config.yaml
n_layer: 15
n_kv_head: 2
d_mlp: 2048
norm_eps: 1e-05
extras: ["capped logits"]
init: "normal"
init_std_qkv: 0.0251
weight_decay: 0.0
lr_head: 0.012
grad_clip: 1.0
decay_shape: "linear"
doc_mask: false
train_tokens: 960500000
Each number is 128 + 32 x the weight over its row's rms, rounded and kept within 0 to 255. Layers, rows and columns count from 0. The size above them is the row's rms in percent of the matrix's.

# layer 3 MLP down (transposed), 2048x512, rms 0.141, rows 82-134, columns 448-511
size [ 99  88 102 103  92  98  99 105 107  98 100 100  98  94  95 108 104  99 103  97  98 111 105  94 107 111  96 100 109  99  94  99 101 100  99 112  93  93 111 108  92 104  95 108  87  95  99  95  90  99 100  92 103]
[[ 69 103 128 131 135 137  56  75 152 167 140 125  88 205 162 134 153 141 167 164 183 138 112 122 179  92 133  73  54 130 150 120  78  99 160 152 119 123 122 132 112 119  85 108 113 139 151 169 125 117 119 173 148  90 137 157  87 166  88 119 152 131 116 146]
 [108 151 117 126 118 130 166 127 101 146 159 146 116  79  95  95 184  91 116 137 144 163 155 184 194 141 102 146 121 129 122 173 105 102 149 102 143  81 175 139 152 100 115 158 170 113 105 161 132  86 145 109 126 160 190 153 147 121  61 155 213 126 177 177]
 [166 121 116 184 131 110  98 149 204 174 116  91 126 149 135 142 107 131 121 132 134 112 222 184 110 139 136 166 102 137  89 153 127 137 172 149 131 160 191  94 102 156 113 125 123 140  75 105 127 166 159  93 157 165 113  90 114  89  67 137 122 138 166 148]
 [ 71 152 163 170 109  87 177  94 143  77 168  59 109  85  96 127 119 170 152 170 161  96 140 122  94 133 102 172 139 151 117 105 159 153 131 138 137 189 128 111  69 100 132 154 142 102 101  87 156 157 177  86  73 177 132  99 101 126  30 126 125 137 163  96]
 [145 112  98 118 141  96 137 160 132 123 150  71 119 117 145 120  87 108 128  85 134 129 165 108 120 145 117 139 117  98 154  61  99 182 193 160 152  90 126  89 134 142 160 140 101 128 149 145 111  94 151 115 155  98 147 158 113  99  87 118 130 113  53 119]
 [134 121 119 208 133 158  12  88 112 143 135 128  89 114 131 143 128 133  80 108 136 142 133 127  82 117 216 148 168 109 119 122 134 127 125  88  70  67 100  90 120 124 145 121  99 151 138 155 144 209 164  66 107 130 154  96 114  91 124 137 105 156 129 168]
 [ 96 145 181 158 107 108  93  98 185 202 112 102 138  95 110 164 178 126 119 167  50 183  86 164 188 153 134 117 133 167 111  98 135  94 111 133  82 151 111 121 107 122 165 164 149 111 118  67 117  92 135 143 113 159 160  95 131 144 146 115  95  92 189 115]
 [179 141  75 127 128  83 164 126 121  92 120 124  82  84 141 135  81  77 107 101 156 110 142 157 108  80  99 205  25  70 103 155 151  86  92 185  98 125 159 120 121 110 137 104 102  71 109 151 111  88 200 147 184 102 175 128 109  80 105 122 110 116 105 135]
 [115 168 143 116 161 198 135  99 175 133 178 187 111 139 157  94 100 167 140 113 106 143 189  69 156 174  94 158 122 175 157 121 129  93 150 124 129 112 101 120 127 130 131  80 191 164 154  96  83 164 122 108 154 133  86  98 138 108 143 144  97 143 149  92]
 [119 101 138  96  79  75 174 172  94 169 156  92 133 115 120 140 129  95 131 160 124 115 127 159 144 155  79 115 120 123  96  77 157 187 131 150 107 161 170 118  27 154 123  92 121  94 107  98 166 119 124 133 147 102 168 127  99 129 163  68 167 160 129 113]
 [ 99 171 139 168 141 128 122  64 155  96 113 163 146 103  98 139  70 132 142 177 176 100 135 142 102 122 130 137 146 148 104 144 142 115  98  86 158 125 100 129 121 132 134 121 148 111 168 111  82 128 116 158 136 123  76  78 183 147 145  99 132 131 138  41]
 [ 67 149 154 187 143 158 137 137 132 129 144 102 166 120 156 159 129 158 105 127 113 186  73 115 109  86 112 128 148 170 125 169  84 111 135 146 132 122 129 142  91 156 147  97 112  91  76 173 111 160 161 157 157 153  94 193 154 142 183 103 122 140 122 101]
 [107 140 125 114 119 146 119 113 124 123 132 105 111 117 152 144 130 119 125 174 133 119 130  70 119 148 162 108  80  80 150 107 130 119 129 124  98 172 127 109 158  90 101  93 118  47 142 142 161 104 141 165 147  71 145 109 108 124 113 139 114 132  92  93]
 [155  71 135 108  88 107 128 101 100  94 158 147 142 128  79 128 161 137 123 170 129  99 107 142 179 148 150  99 165 125 141 142 150 127 129 106 135 119 145 103  92 114 154 181 170 150 119 171 150 107 126 161 126 113 133  59 162 112 152 135 118 128  96 112]
 [114 112  61 152 133 133 151 144 108 152  83 120 128 139 121 204 166 130  51 162 138 150 104 114 118  70  86  99 111 100  95 146 100 152 160 126 100 121 115 153 126 142 132 185 152 170 126 151 128  85 137 146  42  91  98  99 116 105 158 124 142 105 108 220]
 [156 139  96 177 153 122 115  76 107 137  79 101 100 126 135 121 108 132  76 144 135 119 126 139 148  76 144  98 109  95 138 123 112 161  99 147 117 136  95 113 101  97 114 115 146 112 108 166 237  77 115 141 142 124 111  78  98 135 150 153  90 117 100 155]
 [143 170  62  72 127  89 113 132 141 129 103  96 148 135 108 117 116 129 176 133 133 109 130 101 124 176 100  89  85 171  96 180 106 124 111 174 127 120 157 118 115 143 214 144 132 165  49 120 113 111 104 187  98 133  18 160 121 125 126 102 113 159  85 109]
 [119 137 110 100 173 122  69 127 142 107 101 114  95 118  85  79  91 136 122 137 144 116 133 151 153  89 119 121 186 121 145 106 148 157 161 136 115 109 130 154 129 234 107 109 121 110 107 202 179 108 118 122 133 164  69  53 127 122  42 119  87 210 157 104]
 [146 109  99 100 135 103 119 129 167 115 186  97 142 139  98  70 168 169 168 126 131 137 131 147 135 128 133 122 114 163  60  87  71 122 149  38 141 148 106 140 125 153  90  67  95 104 131 158 148 130  88 103 163  98 178 134 178 149 130 106 143 110 114  89]
 [107 112 122 134 108  88 134 109  73 146  94 107 153 173 112 143 101 111  87  92 156 135 163 118  85 111 181 138  64  55 181 180 111 107 142  39 146 163 105 106 191 119 150 112 107 134 105 192  88 113 144 121 113 159 189 120 100 112 146 130  62 114 168 114]
 [118  94 120 130 137 114 162 135  88 166 106 162 136 164 111 105 146 138  72 149 148 167  82 159 188 149 150 102 120 154 103 106 115 157 163 151 151  83 139 118 152 122 189 121 167 122  78 184 111  89 127  92 156 111 160 190 105 133 141 164  74 149 115 141]
 [132 101 150  93 143 121  62 156 138 148 145 128 170  64 137 103  89  84 149  83 113 168 107  91 107 137 140 126 171 159  92 146 105 167 143 145 129 131 118 155 116 180 141 137  97  66 124  99 119 145 101  82  62 149 137 137 118 155 151 179 139 116  73 123]
 [ 70 192 106 123  97 117 152  97 141 129 100 130 132 115 131 154 111 112 201 140  47 136 158 100 154 164 130  97 124 206 111 164 138 150 135 121 122  99 146  85 111 187  91 213 131  98  81 120 124 152 112  57  84 133 147 136  79  84 106  61 111 143 105 126]
 [100 129 154 134 161 145 126 124 210 147 171  90 134  82 102 114 131 148 118 166 173  83 143 158 109 102  96 168 124 130 104  89 135 108 128 118 110 159 193 131  80 155 109 157 110 166 103 137 151 173 127 153 135 125 148  52 141 117  75  91 223 134 105  70]
 [189 143 169 130 145 147  81  96 163 165  71 114 113  67 123 114 143  85 141 157 120 144 156 143 152 162 127  86 177 128 170  93 154 187 115  48 130 136 115 174 137 141 129 167  79  73 161 120 130 188 202 164 117 131 163 111 146  73 119 150 116 156  77 119]
 [112  84 112 103 167  78 135 117  94 161 154 131 143 135  90 150 146 127 102 120  97 104 161 106  84 104 102 144  78 146 105  72 155 147 105 243 136 194 115 191 109 114 103  95 153 109 183 109 170 115  62 132 124 102 151 149 136 124 142 131 142 108  86 173]
 [180  96 134 147 110  94 143 128 127 156 153 138  98 153  76 182 113  91 131 161 125 144  91  65 134 114  89 100 104 149 119 130  87 158 204 114 168  90 142  84 122 140 143 145 124 172  95 191  97 141 161  97 129 152 120 150 196 122 152 197 200 126 158  84]
 [118 105 138 119 177 127 146 119 123 153 123 162 162 133 155 133 133 135 140 134 103  91 134 142 138 144 170 118 146 123 108 116 101 111 136 146 135 147 123 146 118 133  74 144 169  55 121  82 133 144 113 158 155 108 141  60  94  57 179 136 136 156  91  65]
 [104 138 154 158 147 123 151  92  93 171 171 126 165 117 111  86 129 113 139 118 115 126 151 169  79  90 121 136 119 162 126 144 118 113  92 134  36 105  90 123 124 150 111 108 106 149 154 149  67 131 126  71 116 181 130 106 179 137 122 134  73 108  84 109]
 [186 130 124 146 140 102 117  91  94 137 128 172 110 100 141 130 119 155 124  78 173 142 161 107 109 165 127 162  68 102  75 156 118 112 157 184 157 128 121  99 123 139 113  92 151 133 100  80 154 173  97 149 104 179 116  83 128 115 166 119 148 162 106 104]
 [125 139 106 207 110 111 166 149 129 118 136 107 109  85  70 101 100 133  99 164 105  84  98  96 153 168 115 152 127 129  63 122  76 103  85 178  92  98 151 125 157  61 158 129 119 128 122 109 125 127 124  98 148 182 182  73 133 103 124  73 174  50 189 163]
 [ 64 158 164 181 161  99 111  91  85 157 115 127 150  97 148 150 115 111 103 152 116 140  89 164 127 148 116 103 166 105  92 181  42 107 162 128 111  66 114  94 153 182  68  94 107 102 164  66 139 148 127  98 147 103 145 156 153 119  81 171  94 152  95 106]
 [140 147 152 114 124  89 123 134 154 103 178 150 186 150 154 123 195  74  98 160 142 122 123 117 152 155 161 101  67 206 157 145  83 174  92 161 157 142 117 131 156  86 144 132  87 147  95 115 149 198 141 190 150 144 114  96  85 122 136 149 115  89  63 102]
 [123 173 107 120 130 140  99 100 121 122  90 118 106 153 143 185 148 176  99 118  98 105  81 130 111 107 106 135 174 157 110 114  98 116 115 125 154 135 115 150 121  97 106 146 151 110 157  67 129 116 138 164  98 178 133 193 106 123 175 119 115  84 147  81]
 [ 96 134 117 184 145 202 110 152 131 124 112 167 126 127 143 107 172  82 173 109 161 138 151  60 169 130  90 186 145  95 161 133 116 147 111 160 175 104 224 102 139 107  78 128  96 141 100 125  90 128 105 152 122 142 168  26 104 182 177 144 104 136 179 137]
 [126 144 113 108 146 113 103 124 143 102 104 101 101 142 169 107 119 154 140 139 199 137 111 129 140 125 160 116 151 137 115 115  97 138 118 159 100 105 186 137 122 128 158  99 113 110 162  99 156 109 122 108 167  90  92 165 114  77 160 103 186 200 180 109]
 [117 102 159 164 118 140 191 131 161 174 139 142 122 114 142 173 139 163 109 141  93 152 157 137 107 132 177 104  90 135 157 152 150 138 143 109 142 157 126 143 153 199 154 157 142 113 123 113  78 131 108  84 103 214 102 195 139  89 144 125 106 157 133  64]
 [142 115 121 115 137 163  97 120 119 186 166 112 123 104  92 133  59 141 110 171 175 200 116 162 124 146 147 123  62 125 142 159 142 130 123 102 136 154  82  84 119  90 130 121 117 113 211 125 144  68 116 163 128 125 150 127 179 154 117 126  99 151 140 117]
 [134 162  94 164 144 161  60 153 148 174 125  82 149 179 119 152 170  83  75 174 194 128 171 150 119 119 150 112 164  77 112 127 122 119 140 136 158 136 104 114  37 105 101 147 105  83 121 156  79 151 142 168 124 146 110 154 207 159  90  99 136  56 124 121]
 [174 130  81 121 115 163  69 119 109 133 147 153 144  86 174 131 148 114 127 200 183 100 132  49 161 131 165  72 138 133 203 113 161 174 140 137 177 104 109 122 155 147 169 204 157 124  43 145 125 105 174 199 163 121 115 130 162  87 125  60  84 145 132  92]
 [100  82 195 131 115  90 173 143  67 204 101 113 168 136  96 104 174 127 144 115  81 150 129 102 122 160 159 177 141  90  93 152 181 182 128 108 188 112 119 132 119 182 147  85 102 129 141 153 146 114  70 135 150 104 123 147 134 108 111 128 163  98 117  91]
 [108 104 139 136  71 142 132  45 111 188 141  79 131 134 160 120 116 130 119 113 128 158 132 110 103 135  66  68 119 114 115 179 143 155  57 144  57 172 141 139 136 111 125 149 162 112 165  76 124 196 123 117 146 118 171 137 161 138 101  60 134 132 111 138]
 [126 136  58 187 154 145 159 141 151 103 143 118 115 157 134  98 177 160 129 119 155 141  95  89 116 171  94 161 164 122 142 112 113 132 160 119  98  83 181 163 140 142 107 146 116  89 120  62 155 121 117 126 166 109  87 107 139 107  90 115 161  92 137  47]
 [136 122 130 155 102 103 160  93 147 116 139 151 124  96 148 181 114  88 112  73 137 141 165 110 137 167  97 153 126 109 124 168  54 114 140 159 124  63 108 162 124 113 119 174  94 108 175 133 115 129 139 106 125 154 118 131 131  93 103 138 121 131 130 200]
 [135 121  99 174 131 134 158 138 107  92 113 160 135 168 165 173  71 177 163 168 120 168  70 132 114 117  73 143 117  98 100  50 132  82 100 127 125 124 135 141 156 169 148  92 147 101 110 131 106 128 133  95 170 119 120 125 131  96  89 102 135 187 124 148]
 [130 121 140 133  89 121 139 112 113 104 103 111  61  59 142 143 137 120 143 129 102  98  95 119  79 121 154 182 122 164 141 105  97 176  88  83 101  91 110 109 138  59 132 178 101  89 112 131 196 140 129 124 101 146 177 137  84 170  82 149 111 150 165 161]
 [143 138 127  88 159 135 107 131 116  82 115 111 139 164  88 151 122 123  63 133 127 159 138 164 161  59 174 132 166 137 148 118 157 152 141 126  84 141  77 167  65 164  49 135  95 112 121 152 134 121 166 175 121 163 133 170 112 118 134 122  97 102 132  95]
 [110  77 122  85 136 126  48 149 162 131  93 159 151  95 121 129 149 127  92 149 130 183 127 159 174  90  96 115 146 175 154 120 138 168 104 123   9 123 152  90 106 145  89  97 136 105 117 163  97 138 135 171 142  98 112 102 134 127 115 128  75 150 131 171]
 [ 94 134 154 121 103  88 134 168  35 142 115 146 152 117  82  39 193 167  80 107  59 145  93  97 169  88 132 131 166 143 153  78  85 129 177  91 101 131 106 103 137 199 110 128 135 151 159  90 138 120 129 104 159 113 108 146 118 178 130 110 113 102 154 151]
 [ 88 157  71 138 157  87 120 114 154 132 113 123 142 129 110 164 139 156  90 152 190 106 136 183 113 173  96 172  92 149 174 167 145  94  76 131 128 146  56  76 173 145 156 138  89 116 125 156 166 174 122 132 117 151 144 102  29 111 150 123 135 157 127  76]
 [123 186 132 129 137 145 145 147 133 115 111 122 110 122 140 159 140 113 131 132 132 151 127 126 122 150 109 117 168 176 113 119 168 114 120 110 177  92  86 195  67 101 152 192 171  88 149 139 105 109 149 150 157 160 108  90 139  22 154 171 183 106 113 100]
 [149 144 120 124 122  75  93  73 142 165  82 112 104 171 114 106 141  76  61 123 137 181 142 163  76 119 138 107 222 143 134 160 153 159 137 105 169 115 124 139 133 114 202 158 121 141 239 114 188 119 140 183 119 132 140 127 126 188  64 106 167 142 118 133]
 [157 141 137 106  80 162 108 137 218 180 110 172 114 135  77 110 135 121 167  93 149 146 135  74 122  78 182 136  90 107 185 161 104 134 113 135  82  92 108  94  68 148  98 134  91  48  74 138  88 126 124 170 134  94 152 130 128 110 143 106  69 127 107 126]]
# layer 3 MLP up, 2048x512, rms 0.15, rows 83-134, columns 448-511
size [ 93 122 104  87  91  97 112 109  99  90  94  98  94  96 105 101 100  91  91 115 113 124  92  95 109  92  95 100 102  84  94 103 112 102 131 113  93 111  97  97 102 101 106  89 108  88  94  91 101  90  98  99]
[[ 99 110  96 109 128 181 142 124 172 131 176 154  61 122  94 108  88 125 183  75 105 129 123  97  91 107 150  72 125 132 145 125 141  66 185 124 116 104 129 159  90 127  82 134 158 158 129 134  92 177 183  77 151  38 126 116 104 161 112 157 166 106  77 128]
 [159  86 110 181 123 133  74 184 116  94 160 123 138 150 135 181 149  88 137 104 135 100  77  89 131 104 140 121 138 131 146 120  97 120 145  71 110 146 174 111 182 112 139 133 122 113 158 137 149 128  90 111  89  77  93 128 110 162 208 132 105 110 129 148]
 [ 96  84 129  83 148  78 160 113  89  85 199 135 121  57 153 135 126 166 111 141 120 120 140  75  87 121 169 135 118 162 154 101 116 127 142  82 119 160 164 105 167  94 127  80  63 165 139 140 191 135 135 122 134 181 116 209 108 163 166 151 130 100 145  76]
 [137 121 148 144 154 112 122 135  89 138 112 143 150 121 151 153 106 177  99 106 143 139 100 105 144  81 106 177  92  78 146 152 101  87  97 124  87 125 160 152  85 117 200 162 101 147 140  93 118 148  72  83 148 102 148 122 114 140 159 165 174 175 118 133]
 [ 95 118 125 131 121 150  84 164 110  64 172 151 162 139 163 157  99 136  92 112 123 132 132  98 131  55 152 177 164 116 155  98 145  88  80 102 105 124  85 139 101 118 145 117 114 196 143 154 148 159 129 102 113  80 184  93 118 155  91 155 112 149  82 164]
 [ 97 144 169 157 118  96 119 141  85 127 126 127 155  30 103  75 229 120 187 138 171 148  93 145 137 115 117 113 106 159 144 116  97 161 114 172  99 127 104 130 168 167 130  89 135 143  90 120 114 103 102 118 154 183  85  86 142 145 163 176 130  84 126 135]
 [119  98  97 117 114 127 196 131 120 116 165 133 155 128 132  80 168 147 169 130 104 141 128 154 157 153 137 163 156 153 119 150 116 133 127 161 195 120 131  91 108 140 110 154 131 134  81 111 135 192 143 160 143 152 103 136 164 104  92 124 114 127 131 145]
 [107 167  83 189 129  93  95 147 196 144 205 179 145 114 176 166 169 110 143  80 138 141 104  93 128  98  84 103 135 125  99 179 129 124 157 124 117 151 165  37  73 162 130  91 161 116 154 132 195  91 187 204 132 152 126  95 162 139 152 143 133 174 108 121]
 [145  91  89 130 174 154  70 115 130 122 121 139 127 121 119  82 186 182  57  79 182 157 143  80  74 137 143 208 128 104 132  94 153 116 111 115  82 189 117 140 175  90 162 138 130 127 153 176  99 154 223 117 106 135 135 152  99 155 138 137 118 116 129  74]
 [130 105 106 116 143  91 187 112  86  97 127 143 100  86 143 102 140 113 147 198 154 126 168 185 113  93 159  51 115 166 139 186 104  97 200 124 125 125 137 133  78 125 100  85 116  77 164 132 110 203 115 162 163 148 138 126 119 166 162 115  92  81  76 192]
 [116 175 169 143 133 131 163 129 123 160  98 134 119 202  60 154 136 180 149 153 147 111 111 140 111  86 122 158 113 158 149  96  90 182 134  96 159 168 101 149  46 104 158 192  95 150 143 102 187 157 104 117 101 131 160 188 130 136 113  88 103 129  72 134]
 [ 97 117 114 144  92 102 177  81  78 136 163 127  93 145 148 140 178 116 163  88  90 155 142 149 128 112 132 103 116 187 133 119 160  99 154 154 155  88 130  97 131 117 138  25 167 115 134 148  59 186 144 169 144 159 106 132 110 109 162 133 115 133 154 134]
 [108  92 180  96 142 153 113 115 106 101 126 139 117 108  87  55 181 123 141 170 153 119 196 114 133 173  99 147 133 110 107  72  62 100  96 111  78  95 187 131 128 119 152  95 116 136 171 117 100  97 138  88 147 124 147 157 111  88 121 191 182 155 143 174]
 [101 181 189 130 154 122 135  77  77  78 215 120 110 179 110 115 146  81  89  76 137 136  90 110 149 159 126 160  98 188 109 109 182 104 153 125 191 109 141 131 131 145 191  58  75  97  71 137 124 183  84 178 177  85 110 132 123 162 107  97 149 135 137 124]
 [104 105 149  82 155  97 144 113 181 133  70 125 143  98 184 134 136 132 196  81 101  68  93 133 148 154  80 152 155  95 147 106  87 114 106 122 173  79 167 148 143 107 135 136 110 113 154 199  99 161  96 130 144 193  86 138 158 125  86  84  96 105 119  99]
 [163 101 117 108 159 123  34 171 145 153 120  91 179  62 175 115 126 126  69  90 119 189 149 105 177  78 117 181 126 144 133 166 137 129 156  93  89 149 103 169 118 128  90 127 155 146 147 148  89 127 101 123 116  77  85 122 162  87 125  98 135 102 158 139]
 [ 96 142 156 135 100 113 111  98 174 147 172  97  98 146  70  94 101 130  96 124 168 164 127 181  59 127 126 186 134 177 100 122  79 137 122 110 105 104 176 151 137 102 120 162 145 126 163  67 124 122 130 129  88 161 114 169 110 141 117 111 127 103 157 149]
 [109 214 110 157  83 197 177 168 141 201 170 155   8 106 196 161  97  93 163  70 144 112 172 118 120 141 145 117 132 118 158  99 119  95  94 124 105 136  81 125  90 116 160 165 104 125 122 129 161 120 164 136 144 118 106 108 106 107 147 118  42 111 166 144]
 [ 98 114 164 160 135  65 131 158 157  84 129  78 136 198  92  89 185 135 195 123 173  97  88 155 118  89 207 123 106 147 106  92 142  33  71 133 134 134 128 108  92 158 116 130 166 142 143 129 172 129 103 128 164  76  89  69 126 152 129 162 149 142 103 123]
 [172 129 125 107 130 136 134 117 152 115 142 112 137  96 119  42 130  45 126 114 110 127 121 158 130 110 146  78  81 136 180 123 136 103  85 112  96  77 173 108 140 114 137 159 125  62 114 168 108 112 169 109 138 179 135 130 207  98 128 133 184 202 133  91]
 [133 157 111  90 101  70 212 183 129 101 155 116 137 132 145 125 118 128 107 116 147  51  87 119  69  66 139 115 168 129 154 142 114 123 135  63 209  97  85 138 153 186 121 106  98 108 131 159 146 154 147  97 119 134 110 115  79 143 154 102 144 161 122 154]
 [ 50  96 153 159 163  77 149 144 115 127 113  79 155 130 161  94 154  93 120 119 172  75 151 128  96 139  88  98 138 136 152 103  69 105 135 122 191 172 190 113 102  80  79  89  86 135 171 116 187  84 200 112  73 127 167 160 157 157 192 115 117 132 106 139]
 [117 148 156 101 136 106 109 146 110  47 159 104 135  84 144 142 190 114  97 110 117 124 117 119 125 139 153 127 148 150 101 109 166 145 142 115 111 113 150 171  96  71 159  71 166 128 134 100 171 109  61 197 162 153 184 122  85  77 126 121 113 124  84  78]
 [134 116 157 175 124 105  95 146 166  94  74 164 177  60 102 108 116 116  73 120 117  99 165  99 133 157 101 160 120 163 107  94 122  85 115 102 123 116 158 153  84 122 107  99  91 106 129 111 173 132  80 120 148 119  97 146 151 133 103 125 120 197  66 124]
 [159  92 151 147 163 132 197  85 159 119 152 146 119 133 110 121 158 155 126 104 133 198 104 113 109 139 151  99 138 181 106 103 196 141 107 112 190 184 123 117 126 151 125 137 193 123 107 128  97 111 106 116 165 161  66 114 106 150 195 127 172 135 119 142]
 [120 179 174 157 138 178 140 100 154  70  96 127 167 143 137 106  96  89  96 181 149 107 127 183 164 149 146  87 121 111 160 148 145 136  67 138 181  86 166 166  83 138 170 102 108 168  91 114 123 135  86 149 115 128 100 132 175 130 177 165 109 159 126 135]
 [173 170  91  79 113 126 135 148 139 140 206  74 147 123 152 140  86 149 234 159  74 115 123 111  99 206 113 139 112 103 163 172 118 129 175 134 131 102 150 156  52 161 161 123 125 162 170 151 110 161 156 161 111 150 143 147 213  86 146 105  92 108 144 160]
 [102 128 104 155 146  83 133 171 137  96  86 143 178 166 167 163 151 125 175 143  92 160 125 134 139 194  90 127 123 119 208 169 157 162  96 108  95 112 152 121 128 232 136 102 112 115 145 170 126 114  75 136 212  74 130  67 149 142  77  93 146  61  97 161]
 [153 139 149 193 114  91 124 200 148 146 169 144 102 155 111 108 110 117 124 144 149 113  85 143 134 140 125 115 159 165 153 106 164  79 158  96 112  93 121 154  70  75  99 157  70 154 168 130  87  83 169 100 113 181 124 117  68 126 154 138 106 154 123 156]
 [ 76 144  99 100  68 151 176 153 167 162  99 133  89 145 100 105 152 100  90  78 148 101  92 123 154 130 149 106 120  73 189 109 132 122 129  84 118  93  98 108 158 147 167 124 104 144 170 145 134 181  97 106 157 131 159 141  65  75 120 132 167 147  76 140]
 [ 96 102 103 178 178  80  63 135 129 154 127 112 134  52 139  90 121 130 102 194 132 144 112 181  95 139  85 121 104  78 106  92 141  93  62 112 164 111 187 108 131  77 107 110 137  67 132 137 180 112 138  91 142 113 153 132 111 122 144 142 123 166 157 119]
 [106 157 110 103 148 109 115  97 144 128 126 129 170  80 134  43 159 175 145 160 104 117 174  91 156  62 112 141 126 104  69 109 106 113 184 105 116  95 108 125 112 171  38 145 144 116 152 151 127 169 138 132 128 144 140 126 140 105 134 133 107 102 101 105]
 [112  96 137 145 135 146 121 126 154 145 100  88 178 180 128 111 137  97  82 173 108 144 112 169  89 112 120 153 126 107 135  72 120 121 155 180 176 117 116 181 150  60 152 139 152 119 132 105 156  88 131  87 133 135  83  75  84 140 178 166 125 143 151 128]
 [ 86 180 148 134 135  93  32 121 124  88 114 102 108 117  85 125 133 151  63 139 147 158 130 180 116 117 104 133 164 157 139  72 172 185 176 126  94  73 110 148 153 115 158 134  99 175 119 165 129  78 156 116 101 153 131 110 129 116 143 138 105 148  84 134]
 [148 128 179 125 115 161 131 132 110 119 116 193 109 158 116 134  22 102  80  93 154 128 102 177 106 172  84 147 127 130  93 101  74 135  87 109 168  83 124 171 153 113  37 141 108 182 123  93 130 126 125 113 137 113 104 154 141 171 144 138 129  76 163 150]
 [214 129 136 153 176 122  85 147 105  95 163 118  44 155 132  99  94  88 125  77 156 188 166 145 131  92 115 171 199 101 165 131 160 104 116 123  87 102  69  80 114 140 115 108 152 116 143 153 171 149 127 123 122 102 183 106 112 191 181 143 138 109 163 147]
 [109  61 122 159 156  91 100 170 127 157 179  62  92  94 139 130  94 131 127 162 187 192 141 128 139 131 157 113  93 101 126  96 112 141 109 108 124 126 155 121  52 107 125 142 152 117 171 151 141 121 147 109 118  82 110 124 157 125 144 117 151 108 151 162]
 [ 55 138 119 144 154 140 147 137 152  79 229 165 109 174 145 167 147 168 170  47  82 143 144 124 110 121 120 142 170  76 182  79  53 120 165  85 152 113 125 106 135 150 120 128 123  83 134 146 154 108 170  94 106 111 119  84  86 148  89 154 171 121  98 148]
 [141 100 140 140  77 100 145 121 144 123  98 105 120  68 113 117  52 134 147 151 118 148 161  98 173 187 115  83 129  75 167 125  70 156  80 166 159 172 109 172 110 133 122 121  83 115 112 124 115  99  74 171 120 111 137 145 181 135  87 127 132 190 148  46]
 [112 144 156  76 122 120 103 114 152 156 134 107 108 131 126 103 107  65 141 158 190 166 101 177  70  66  99 101 132 132 114 116  84 133  99 136  85 111 169 126 157 107 117 112 126 106 128  88  86  83 141  96 144  70  81 169 139 170 127  90 146 148 152 164]
 [148  91 106 137 124 147 152 109 153 173 157 155 134 120 136  86  74 163  81 145 106 141  65 118 129 155 115 174 101 130 107 155 102 108 118  87 114 198 139 107 123 181 135 120 158  97 202 129 165 107  93  67 185 133 107 176 164 146 174 158  94 125 123 227]
 [ 51 119  72 107 161 123  49  85  95 150 171 142 107 188 116 102 130 149  83 179 115 121 144 102 111  81 105  96 148 124 119 131 138 131  66 165 154 120 108 119 149 148 157 111 154 120  71 106 163 103  87  87  79  75 161 193 115 142 165 142 142  90 108 125]
 [136 123  92  80 181 134 147  78  95  85 117 108 189 138 129 101  61 114  94 132 172 114 150 140  95 127 140 178 179 132 135 132 125 128 166 135 103 144 191 138 129 119  87  74 116  75 134 137 183 134  82 158 106 117 103 124 109 164 116 145 114 135 162  74]
 [122 146 157 114 149 166 138 146 133 144 120 160  84  72  98 152 100 182  46  79 179  71 140 144 114 130 132 116 149 148 123 160 106 173 166 166 105 133 118 110 104  97 118 109 160 150 120  75 153 114 149 118  88  92  97 132 112 144 136 171 127  52 144 137]
 [171 103 109  98 127 125 138 128  88 147 120 128 136 126  97 170  57 128  86 153 168 159 106  99  34 156 153 131 166  95 106 105 110  82  88 124  95 186 133 106 105 119 165 122 107 143 118 171 108 109 129  67 114 152  84 119 131 179 123 149 137 131 121 133]
 [122 167 190  95 104 108 156 136 179  96 151 144 130 119 136  83 108 118 162 129 159  94 177 118 164  95  92  86  90  94  77 120 153 107 142 164 106 138 156 121 172  81  89 131 134 107 130 113 156 111 126  84  82  71 203 104 200 165 112 137 136 195 157 107]
 [113 167 113 172  86 152 104 100 149 138 165  88 125 133 133 131 137 109 171 216 144 159 158 141 126 165 102 145 104 112 163 135 119 118 141 128 147 106 184 138  80 166 122 139 186 117 171 101 124  94  98 138 143 184 113 216 120 125  90 156 186 114  43 150]
 [ 96  87 111  99 159 134  85 101 154 148 175 102 122 133 153 138 122 152 145 166 103 158 180 114  92 122 104  97 169 103  75 180 140  86  80 108 134 125  93 162 118 112 104 198 100 115 122  89 110 127 162  83 115  96 150 128 127 126  92 167 129 111 152 131]
 [138 117 174 124  75  71 136 166 169 142 134 151 123 157 121 146  85 162 123 123 144 183 225 159  88 143 104 136 142 119 222  77 106 155  75 126 139 142 136 161 147 171 101 122  57 146 143  88 137 178 169 134 145 159 135 172 137 134 126 175 175 126 149 160]
 [146 132 177 101 136  54 141 150 147 139 136 108 108 147 117 111  88 192 139 142  60 129 124 118 147  84 109 148 154 102  98  71 149 156 187 102 144 122  81  79 138 123 158 126 174 120 108  88 155 134 115 145 117 132 130 113 148  68 137 102 162 110 150  65]
 [108 171  93 165  98 117 181 100 134  84 122 145 137  86 145 120 143  74  92 162 120 166 149  90 110 167 100 156 145 116 149 127 100 124 140  87  97 124 150 133 141 127  58 190 150  68 144 138 151 123 182 136 105 131 113 107 175 148 134  67 158 131 143 139]
 [109 126 144  86 160 140 147 116 106 183 173 153  82 150  88 127 138  95 150 182 108  93 156 150 101  65 179 159 144 130 116  61  77  99 138 119 180 134 119  79 124 185 134  56 161 143 127 140 145 214 159 188 148 126 114 119  89 131 155  71  96 114 143  70]]